python train.py --rope_base=10900.0 --rope_fraction=0.5 --bias="none" --parallel_block=true --optimizer="adamw" --beta2=0.95 --batch_tokens=131072
Each number is 500 + 50 x the weight over the matrix's rms, rounded and kept within 0 to 999. Layers, rows and columns count from 0. Numbers have three digits each.

# layer 3 MLP down (transposed), 1536x384, rms 0.0593, rows 1479-1535, columns 288-383
501578561525518504517482538449517571492544493414495474517535512455524517569479554413454484469527502440441512430476463420398560537561452566479498485461523538515477467466571510492480431478518517478503557545502495420480476513468407448559620487410514443509490537544538466442564510587584467471
476554426396421473478516511392565420435478488458469468482551584556601581507507502493526391398491543485515460434546482495649478493525578578463406416554475480399430514452389505568591355400465557437566530497391426452501518484429563470511529556599490527564525457511460439532542513466586552429
439527568579454473482517489550582511518541594547549547557532397431518497503478483567470507533535480578573498574467485609567509458579474526452505465550553516454480441505559531474442556510482418423556504479517497454539481437505509585599534547565442489413534434533502409439472528419453421502
460515438606578454445474458477566506459597493501484440513448429440547457482571476473512426464561467463501520462450634505441454478380412579445573458478479511485522516535528491514544521567526446489442540461395442413416518564519539509482461475565493548443564508526462604498441511517564432553
496508532483586515544491555458444466517545458607453438463518462456446513531585340505507452483383597593525460542473569615530436619406519506484504539515574567485560508403459494457442571511521469503515518440450498384596512551515480552498524432538451526529519504544470502444546537503528561507
477488511527524561458530548527582511469498465438494388471479495490497503518469494556554490488532552553483600478511474532454483588590485596564430521579534519465491541547471504547499519536402531496509480471483638521516444448445570512451532537537527439527487537494446548486429474437549585573
492560499483544480472554454435481453490500467485470507583501508574437520470451573443408520498464503502469525485617496498580522495465510534508514516442608465415445422540391521574511555442446484470523462509452477550391516525480511506549551528519484526532580533525539511588489488534498398514
510490544501514439501491405513540400535459546478457484502494545526516520439521475485556568502489467511504598477434541519492542515420488646512436477588508495490591506509484483452436499491515429562595491467534485425504553445510493488482578585483457455473495485425520594491540494473530385583
463476438387520425456540464431542466481450517403606490558443507460484491566451522633514496523486495546504552460470461529412594501670521547439500430604485521524452557459460478484494569575445507458526523544541528558459486365514487456557516492462479507493504509450508491552509427532420540461
488468497505466497480545497555537455453501510518511562476497534457539479498533511509618458485550481450537436504523539474472545449461385577533606551448449512551445530417516564508478464425503471563494499502435482384490596562511374409493485545393482488476515539426478505488373608517536535532
528471560487471449507451547633482513451615538590558547500541611482557540420539508546511485499452483432448555447463473461537529539466483426509571466514553481451452516525537484514515464517562464527516491609559535440495505508525415597483549482481548464568446477529508493532517543468457566537
561458522515479479563405570490500513548529552604412465471586547464491552452579488509459447440518527529459504570516572451477438456463487416587456572428504495548597444445513503475582432414409491447555487444469527457454476524499448554476534424557611514518440405495659495453530651558569480484
433420430535575519466465440511532646425579419552506487535437394485468512465591460514407529484587434533444480454466592395450493589431468541549470579537444505508524575460522513484515466567525438502431511524478549564573529611489476482514532539568443440583425514626480712455501463518459379508
456391472550556430496547534550526451573476460408496592545577481426560465499582591470527480452527573470505456513479529565460468433373463471455647582473488532560596516468540510511474538453514561543506537507603480522588568503490468445487467556597480554567420464482585488600492497423536478402
556491512531453488556465506444564553536506504467496502529409439520558561528448471528427513416560450447502531472528485499571445497472592479474543510598439515617546519494377449455571560545428585587668535535467570533483485535409581505456564498522427600493560393460428530467451411476498564395
459492488643453515475526559477475511571464512461525470460436530560447479483485566493490459527452428522542531480534399496468587517557509512377522442532417580437551502558477409479645488477505469570566474451363481531576580461530505583447469411540508450536502518480559635484489558501564452451
535551456499450571484526558521573580549478519434592532556491518475482516508575575516493565483510481537479516426502457471423438548396499484481547510428477518524463513425450491526502474403556445507503472513525443529468477492516445536438466524499476526495528490544533535517490517471423469486
476557597423488468496563517554516514419457414452365440501483548619517506495366507417515554572473573553456478475521384479508528613496406461486464431487549577544552487397441508437646494514524507496481459515443471526541501490508503529487559534455508463502436474507444561554507483531528544446
523499454437533556551569546435470541525490469470495485511458484590418531557501468514496540383526368418481480526608480620508631575502516421447424454408531460546431460456596539615460501556515613551519496430410510543465489435469492458486463490465475456459490506514532495438449463543480501522
506521502467552557556466494491529484510472563551525478501511547428414453589552551497438500510548573486455504561473604489554481545416444509514503529474483512474554564487432540526450477412546501504451464450520580499412555610486457431495501520492574484578538510462535565475554627521463477550
460536546523598508466577490451500531497532576513539515465534475530461492509468430606475473463456505498553489554514535401585534471558421457498527511498534457550509452599506502468391562482461576466530503499499564527504471438483437561523538526504465418490539466506527489519469627482489419551
484506554507560369441570511528456566494551470510515466449497488462493512393416430559553537584426545483599493528409465664478446556408497508432585568492465563412552537412457362497530426580516505404488420518435450473521489497523586527604502510516477576519463521555521519541509449528580423500
445576480547589381514529492350491505525403508482428526487483443540525500406543414471593500422518470533537532516570464484464511535540595514549593623548526474504510501541555507523457463561465517552477485529437337405567508527431443463534597430458568494474557450475487515482458431510474469567
501618453467457432506589473491467621528501583554499460468472552527513558476520542451548453505511484495495490490415428524527484546537415441466531505486483536572528552399512390458499570441558480473500514542494536492531379520453510548544429435474498480501476482554501429440530571483544489519
435551465493534461422413514445495486464442499520529491489504510485504478541539508494561489557528602557509482487492526505546597496481521452457587477540475464627451469554475412582527622588532495553475472452511521481532411429494552497460500589466457560562467480368436446547484471487573532517
569515532563515496480479411426459514492424502444533529532414638482541473499451553494486446549412510497450486523495471521563500504526533548511542497484472469456513480464508448461497490419447440505502534533605462479471543572524431525425513514428424533461450436552483480594427539507507497464
429530512530512412494601491484510582514500563467498531568588499510523588557469596516486455483534561576550422495559469549482503542543413582430434464555494486584475558461573459477488554540543453458541509585475534444482461491463494484479488431459522505474412524477497574518503499552498463505
445439505579475429567522450548524556534566531531520528423534507576477563476459494434457462563433535538469487545461523467391561432540423585407466426532530459545562474443492420451460593495500510425501538518404524557494508434548517536446456575540478414438489480529540433468476545451502445446
541560413502478549505451489531582585499461427464502558453484534535499492454478522483439504508518450535490550456467552528617457599516534496509470506526498538553464419554492539465536545623514418508534464451451402470467476436523410558416564598540498470437525517470582526413547536529596421532
461557460592508437463527433495545467397404465505502472501508486423458486486422507406489487501511465550479498470426559452535563558541501481481480473494517521534562513620415529556509560530484481480519411546503491488568624581514586485491518524570494574567503453311525467496495617475552406503
531576544447550570538508486427467456587572521415521517586515417470454534535518508482453528502500400584527537527538446525525519482535518449469522582469554521516470520441527601448513460362436516542485499430423452473548499481462482529429536439508493491505557463496607553468453491503499544483
543462524595441510447584501445431559545482468592570593534458469504544561531486459554471509480414573542500514401552565477533476505478532424560465442476506493441513537524516417477413429479423523526417534503503505524578519521641427499416443499477434496501531446468459535431447478528488543550
467514367490478510491635522403544476503527494516502466528462491576496520516521429528475431442523486520460515472511475508524477453464542542565487521460499580442424544416457475539542529441494546437508510418544416522501497538462499450434539479496565417535545554515545531529439548538512600542
522579416528556449460490506494395504468467398560487500526470552457482456498528544468479581458575492521396499502497592521561502478429409576551517503468445565453569489584519495424525429576445469586505375547500448523430542589552544438400452553568510496477536561441482539415505487474431428567
487381491479493442598496516480592466443554539451528569593457527498483431571449522536591396494540456457488589415486460522560510507557565461501501472549494591396544534510442424514511508517552461533586610554456502435405427435582443491538461533413548528578462514524532426380413501458510511492
462551520444496459491396597524605509462574435480529524446497504553506438426417482575417453525490575534532548485505580506569502510505518573508383548526510493518568505470382488429440495562439532565604500598597538565535463443529457480419491531486459512532470418514425587580465430534535562457
566476528552603492503562448456536500407507464549525507496484454498371484473572458497525508527549518519554489484542569510444523533423504529553540535428516565572505530504643566502555546502538547505619534513495457538492493557525425391572425428612539391367564529491464542487473508486448474482
454504489472568490565490487513546490537605424471476617449515509476519427514521422425501563519598505507451463425512594436574383506431463523408482550551501442545556421498496506495599460488479489502464444506478485532495549486482524484521550504499474497447461448480482498433479456516511511472
437466500455551441494540485506527506491523489406628443478562566447554485490537491518491514428543521364428546439518546430538450448577581564488412449558424367504523485475528418535561465593548481480559524552455500442538525552484484422552492489533550436491572562533509606550459486481517514419
547506497540426494360455429440481464489410435508493534501474555538523494520553633482530564549472564462447493567465455524452473554424443555529582497514428455514502580479589501495463507440544433524490442543526460515501518616552466481474437586548398586501487495475424619532409574446426452482
509435501564489586501527503488524519518408490478505492504579404470417501517509467475464511471524527559544443526685423467436515600561487438480429495530405421432564524427482587410466522590475470555508531470501542429558522552454483442474550526569517475536487466552432359515472436528527514573
474422422489509536578570451440515509497518531467465507539452458527508460546549477495449557547490412550469562535570507466481584580479569478437543560506515467507510578567547506549456489511522585522541472547523540487444519545476554499447487420434515502507480506439510538496565533414514540515
448523551479548555555338415406526447482450480610457560624542601513506543463468457586473482480519437486448499514529489521469476566507668487510468488593446580523510419459465460406536591490471503426541540444537507472480538626466413462475579520450624472526471395554560445595511494499473585576
524498487476531551513573601493519478470510562493478362429495520557474435450383416480545521456465571549521521573572472525588484507644543467414483503554467505488511559483515515547537518505493515583560494463499592478456473492516464473502501564470477477550473532445528446552453503511571567461
527519385599500552535491515467491462435504513588511559499473484481488489437538578517545461479479436483467471445572539593557441531459554522445525565527418463465466502518491536507518403530517466596559490490449461424448412462474441483493520485574601490512528451448482453525485563406444478567
561562569528460507523447588513457612484570511531506482499479434610512474482515432551502588447543489465543461536482504470660482450476495456541513475440545380574487486488470535450490512429486482506513468527460463546486481569470504476509580522512470534554493451489482509477510452523488496521
486461553561480519525455588511513512453611532455519455489573492516495468535468457545471431494504515526457518463514500524536440496541528478524539554418394477450509498518410447457560541462510440520480463435450488452537521432422563533459547558523474474459421376584568412512444558496475501425
538588505594509440569501439649616555500563500605429502492514493429589358510491506458472484437474526530452544526496579488525459513595481463491435510406568552529535400427526465490574544558482478400530497498481487409530575543493391561515544431488520437567480528513627467482539553476435495502
432578491510486549483540532519443592514530519404515497523446448473607507569553498561537541545502549493488512454442529552437512439578447529482494441575535467568499501545542531469431637581464506449427562464542465494490495444510431500522549505469413548459528431559514384466485524526542531503
568478484415519533441447514481519498418551518555497388466515559489517551473516473456465543601463609497512469707557501505556499475543525445451437450542486411439506383518510523510509429500518429552453509499490474523586468570465425547502533520520434481487492424554611431551621527503567533451
480534539506536503465468462460504524463477419525444512499513427440476491499523476500453515420496536479535587527537523596424549469516501504399477533503541508514445465468437538516517481507488545390482534496474513499488516478451451483537518473503510391436531505564548483550488447496427521514
617495504487461487549493528478498405542455492452450557568500467533473497524446631534456421505556525442421432453529475399389373417508422580605475530457554479477483466557450582601503491508402564561398593484436523528510398543455517518494569429527532570433473616492518556585435416594513543463
463481421448491457412430504446506536473354478466620527468509457485580525421461526507456524559515532530496545504550524468418497479500448511524492487541530531535449467423456524463467483551513503513609517490446507530567523517479552514510531577567501514469462540409669450528556402487503491560
485442552558513453554412510454582447447492510520586393450516481446535442572488471496525365549474479503524559545533588527547592404512508489457500464572467545543485458514498460478480432545495545538487432466480452414514510548518561570440571561452449460456511510492501471508513595492593412584
426538502509564459513476541470522457549456509409493420499578574426535453517450556499374564410462577532467530519476470545494446481449483500537517556522537422427541503578539608522566648561443487425500404500536532463427497495412551528459560390529467504630477485479523567564470494468448529542
532594506616524587461492479475405513524508460461467413471481575416549526605500476528537439438516582525482559485536540563506550563475485563474458496429592427501518488498529479498422492461505515482496561488468513535569522435490537428611502552526524546526403449486412552650418486594448580485
509397501449555480499519482572417495436536477432513572468491496473482544436576479550545528497521472493535522524516524470493561483509460551557535534554473474478557525418527509545565510528561535549498491460475439528499557459537463541512460483540412513513534538463558470504540542520535408431
# layer 3 MLP up, 1536x384, rms 0.0734, rows 1480-1535, columns 288-383
489598418477493477512493445510529428568609504476479450458541567523442494511396466457428532586494580646386471510570516428498514444477553538491454505609499472484430504427464485546422427441443500449402484558514349601416497563572479440457517542569551507646497482470527448455527510514513451570
496426484468534513516556440465524509440454414502603493458481495527524549522552521475486515489480541412577517532529458464457497520473509506539550524549456500502530516464574451542567580381586495531427574526446436467452494524501411426486437545492475522485501536492510542535494465430540478393
442515431482366520591464541474507453512451625410408468491405597429414487541434439439500459526448515547578514505489491542511520589517610537535441566524476562462551455499491507496515528549411531486501525501568518575489511447519389567451433520498498484630365487450502399521513453489429464435
490502479439526500529473500411567497535458410416420556420441528476482384444503399538378527549448467510505493533534416526526477579531481517530463502504518641486474610582562493515493492404517399496440413531510541452522484596446497472506522526441515536528450538485580499507502481544433545504
526512487488469538458476526503603522543498530497452483509538555603489561558446499510513484461450438515523501395455491530400569553538450539447524412494529495470426426429496533552416452456498498523482461465483486507537457560534482558534535444446449572554516465483422476427577427528501468382
492459460563376486482543500488512490477511562493550392446542438382514501563552511591509480550549419478422498450482546547452488516457568533455422467464538508585494535514558469485418443501506413503506546521527462518520408501534511512404456479469495509596519440435492441500483477535440486562
484514450466536436368519488441512460569529506419518500520580524528534480571422519597441503557531507528534511436492427442580429378516484475573497484541542525479475559406494559644367478464553488446489480616537521642465579557419499588496458535532503534450438542475518473445551466432468440475
511476554563460518510515513565588470571511551472469574429503526505568591529499451545475510524566464370531533425491495380444474474434530502541435550513535487433446572434485495544518460464634492558510475443452543419368485522506623579511513451525495563486536587573462490465486503470481518454
529520471440496523515537463513543552512507507567452467513532489497598552549495502481503495425549423544486453512464609477454438409457483536572417464447444520401473504502530471483514508517531507534433460539477420504490443420534454461537529448538465548477488478480503560558456439445509590548
508527420491525514514443504528562509530492555516497519451521382464482420492451490474482512427509541496520482445559532530530496515568469598495436395443420508608532414496486469491463496486425510415539522437433485482474487470481455432513507503501543506487517549525538477492433492574559504466
409569475466448495574513504461482526496517514498481497443461488422442456477432436482509543478411556568529552421533477555473541467544469519542476455506625519504500524547461523573458565445436393461384485528589428485518440539500513570481434595519548430520521512460502512490495495588412578526
451532430505525481489513505516523528455548567490525552460498528353427538489410536579557453523493438491568556455549479452538449513477455434549384569537486553493523522502476587590492501470517465439437591533446503531476523475604530536461424511551521512499500525421429610567550444514478460503
446353431413474479496445451469490445505392557540467508448442437434527579494474585630527556562621542499501491502515523450469358452440568545546470534521492603526440513475531451533544509451547469512433432421488481548460491424614530549533481478580548500574499492454417549560547446430510602471
487483504556477399510417480448551513572503529567511517519477410460594574481493483574538533526525418433435442519578496521447544463595455540519505425496504575484483487503602483501517536487545433475447446483447458437569473510439486548502443542515544512470411506532461485517503516495438587431
502469460550464512571499492496488483460526502488483468451562395472517512531472395515489521460479540482502546495501514481566573458503528546525483444538520572521515519549440540468456548489584588458473488530561496533496446514495504551453485555523500444463422524454497419506532471530482536503
483526489473517393509456393494493473461540498496479479444514433407450482603446429479545477560404466466488451537506498515549560570480501474566433483476447497469514452545544515535529559502529543427471534511447396475464507517524504457495535396543462498499396530548452452510481460510494474539
503528484588594432522509524415373510454468483471524422510592573522615583383489537611462556479556583475480517494547553499541432486462482524508488537481570507483423507417594510522533474466433571489449493535501570409445563502533437549534484463601560527531469500509469553556585448530450427469
521526539572340458572530460473577547494529461467487563445547366443444414447454451445538465515436546537540521546472524512500487521538597543457535564418415562537505555493566468453507477453397510484572488542553546432549509563457409507528474490414513329521524590549527533569553540540532545493
523473457529517507465380433443508479490587478452438449498517459479545432507489504549396486489423446526521527532565516530495406398465567490461499552525527547498510549555602442484515541437569564408499428483537432459482574502470488451423435431505492550445446519476522469489559433490491456501
531457432523456477476488493428573467482442426517523495459564454446581420500463488585568546560566504449447449470600427447435545545537451501515496447489512527532506495435571435476442486520529513552455529485491458460410450422544452550500474571510475510522513529465543544524511510504508476466
409516500489460540428502490480507562559463560462394533421501541494510518547546478489424409444652587505522623457527528465514503555550512500568502440484523517523533455498491594647536503539544509487488416479490451555437417554465527515508473619437599583533422506408509613542523506551474473452
476526429530430542435456512493536552508463555513506550470442458344470532526427573571574558563408388451526524420461467485595536556514448600552479480459500499551478542432450482546460525424480420487524479431480551467352573590556546560435471622523496563582481492526484528495524561453466505535
491527445539465422484560537482465414496502509580479489512477457537494527468446519514588552459521465579481451475509449576507573556537589526623541495427547585486383492434558488470533534510430455446430488500485454452519418449451482575554430485439525425486484481456441482413538509512411492495
451544435474537548500561508494527460440434571467504486473457519421470493518558497484527539472480589474384543529502464416385528444481493446504567524546458532418430441468494570630461529462417440534518487514493445516473460557542428486482492540550593574536470507454435484435472472547561529567
532564498589529483523546563384631529559475488408587512515439527534490558471473485540473458482515536511433499453496544494463452514517506586446479447424518563435519484511528455476495453431548509508520469580547513526460459572396458564433564421561476554513408498450453464527528520497496428479
506476492493503436529442541537556508503532495516433464491462477570560518430474535512497503492509569498397462511547437377551475395630524467532513537606551534424399516474491557431534546497509483538519471414438496438431500589466449475503523426540589421407519553474492471480512466455500541530
541560446477429535499505570345514482512512478573476499505425507506405414552512406490495487512414410500495532543440492506493539518558469462585535516465567678456523401518527545511517502441507522579450526586524502554551579577471480552447526448477525532456511596518521469482529425556506512571
471478562535566511502534530478396390442515536531571444466499504508502453526445481635452610541476539482559472492600415477416464550506497507491448488478485455566541441403612502489458490560464490463499464532544539553459533463510459528529477527515526429496375523480489508605562442508468473579
544506441483522441490452513537528412555430452563536507476519521474506540481455577519524469581549491437430566397499533481441519549539524473553500508518469459447452567458486475582469437457550543558453436459406531397473490447518446589550501476468577516482451552423461550473526515499407474500
498508498560466444512553490473546431511489484528432532454513447512551465455468461539515471419376589531527494549496581451527563547577448545451441443509501620454514543454568564528550627470596499452464553507484445504458432538445524392551513602507468443494458521455516461455503483480548495493
590454393512536449523525470489546401499439501483499497506578479551507582465542460532557503495580460548417540402480429453519480546409492567621504444477468560453511529505482434454479505518426487494467353523420515483488492444490473478468548455467479552462462497413446559520471404516426542476
513356541506426445470440545527458452430453552518522542432536473519498482468462516507563564396463550514511510366534515480439576466445506494503586477576505520466538578403526473500536512404471487559495518469533472482454481543407497484569551530522482449488449488499499599577534486479580447270
459458532494430448465551422513528468548519592502550514474517446497540526515438516511525409480502501552550538457498413489494488531596553475491433479571552482497446479476434466511480556579510515451530540455467535464535439510470490599515526476413508504495488491518462423578477458517469589433
480533479545574519412508547468592459589506470525422529493519525442502453466537485441390483496492420522432442559529539492518474456461523559427550493507515491452539439489486550524490469500479500434459416451455490427404562547473489480431543505574546452463457498454554351556634474526544525507
537446461388421428512500379466555525459481495498551408442513502457495477527425517532392470555457501437524545518531452541532504573571526518482554433612538519516535583482545586515464545486546427516405474510548499516410479567533513520471544512470498517469473516399390552635490441474521518514
509561486475391352562441625476476476570467462504378544449529454505477368448520465489461431482531532522484535519443570425477490510548488496493456450481549494558483530453482469494493602493555500428518430478474462445467445524500490527429597558445455468527487553462563467533444505567527550465
541504547439513400483554530499437477565437501522406512462516512502496472460471575511536485665478478483468510490455467578501561530504501510482542453466499614481504544531533537493457425542554390536452556477464472492546506533555583528511494503562536417552447495540439505437610470443391496459
576491459456423427461530493490435561539577472474456519358460519546522510484457482550443514446500508531419513471542507430534493409536515474499469430470508435497494582444507462561425458494461467456515464459526402545470461568424351520445524473495509551469469540446496516631490473559534485557
408498451462424536484471582385449476493524503470515473458487503513422367447495439427514434448503498488542438478483482508392531451546563499458474519463537572535509459413485490521440530546512553479544516421571482556530583497478509458504633435544516532558508538471485415504542488492560576525
496394492524489388390558433463521425496514566464519492510457428483551489532501571551504575529473529556483476425563471467609438488478565496482534487473384581478468497477563544491528480565540437495494532382521405439434530513538425543483498446460500413507523512387455515483510379490399536526
509534505490531485485519589408464506489487486473428506487485419465471545528566475441469522463486498544542437541498519513545492487521483504454503477506452483421456546508527433642414539505559449509474527535519521505366556556435458540430418537589529569511471511481569491537525488531428443481
396439378555377463529467479449452572524451543532544536497568531446536477504427460522491590533491396512560465514576509547505513524577471500532561479655468470427547576349562515503597569388455433516497481489533482608391503490452483540525491505548480418483480456461429552593563470508376501511
516494528424511369483433510502546473552580517542515446465476569461456576455514554592477499486488410516473540430450554509509454538454491525446548408457546478491443443511425470595480481420468499473499535576400565442529442452479540585525598481531487490499488543405464611403589467487420503464
480490434510380539501464425515538554544546417474444472490546465562554500523404470439444523483498497541445529420498462451504339562452484529570502388556603606410535542552506483581506642456508504470501474468547536566531513559486520494446440475534446488498556489498506429484517534490623538504
545458475526483487560427482413499546510463568491550511506545518499526499522519434544569510537498450483451460468404476475423505593518537501636513475474455608546509613488528446513468516531531470512525397509444450462534534443625461562492544513506494508540493551514533522538528443492474524491
441485420516457508469458522528505562474479454514484553462477411470551458492469379489442522550450470509486515487581501446556439538501534511522487414508508579548571533530538467510460491517496487488501483558554459489423487533471488524420483437543557508543500605479500491532522513453558480508
525434612564423537481448479494479457480499502515594583416503545486580484479560514499465533495494484481537517391475535532397530519437604492505503518540520543500452504490505416509456442474560499462476494561539452525422465529516493504581515488554564496457537451484499547503564373507486534460
578494477501535504461503514564617422495480551513444439386526522408486489495497508513575473473381429593458482563533412401551500533569477563556496490444543550416435518436491457536430470475511427444401471527430504481523532536655486519454480484498652447487487579547449526491493530560438548548
511463441437505501551525529334500530565538426463509507447502544552430443384564462474505510447526446471443583405490508442434552476534523508574500471440520566439416504579527485565445477535380516509446482548523536572508541520520587515368496480455544499556534535416511442494613531396520476487
515553490498522508496489519541455541517484559504568514476437540532548442541513541531465575587540554576552503451473453500493421517592440493603497462475511484471503530515510419508483494540584510538482479590552535512464414439559519494513508477480567567499500498503552524492516467514566502488
671449520452421465481563471424525473465523503598549541477606525461523505464440491506446541461603519436535545513517520478425510428525487565535448555470514469525487525402560410491533461468548382550460467476394441504526477476544472538431484494519517471515414442402367543596577500462454479438
582398486576471426532517518525387433571478499552579519469454538425559536430441499441523415528522500574469466450508507517513467455475477482532478490603558534468439478404514503612545531444440481547553526486485460539428465539481518530530483615526433471488507503359420502546556494527521542523
566566438458532486452509528497472506585502558445525553495597504505496515493523488604419547492459538501489554458545499527512432545588520489501566501478500491465396521477510500504409535485521459509499410590491535578534453430497530528449472477459629559471569534498473547491486493569514506410
538446456491545454470444404518488501542484455410512554484488496484485452476549382388436447452459488618447521473523422523482439534493555487708456410458443566477545525532538409466468480511437483480438511486463481524487495404455510474398466494452583491473487515545491444515501473579440474421
456492475533492493554414500395432526511530515570524491465565495528526572539558492506576405474525552505447464458593427546456485460516540541414394616464384503464501445446615514456433491463457524527469549451447451596505450522531517460511474478533481450492447480499534499536529514577451473575
475489433425485500521529503403506479452503497440542519494524450457463484455418527506487596481569555468486474552575508547457530498464437507562540439611486509496448491525493625471502554565430558454535494538508419461566425458484446430550438555503505428448549464517511416525491359550482617534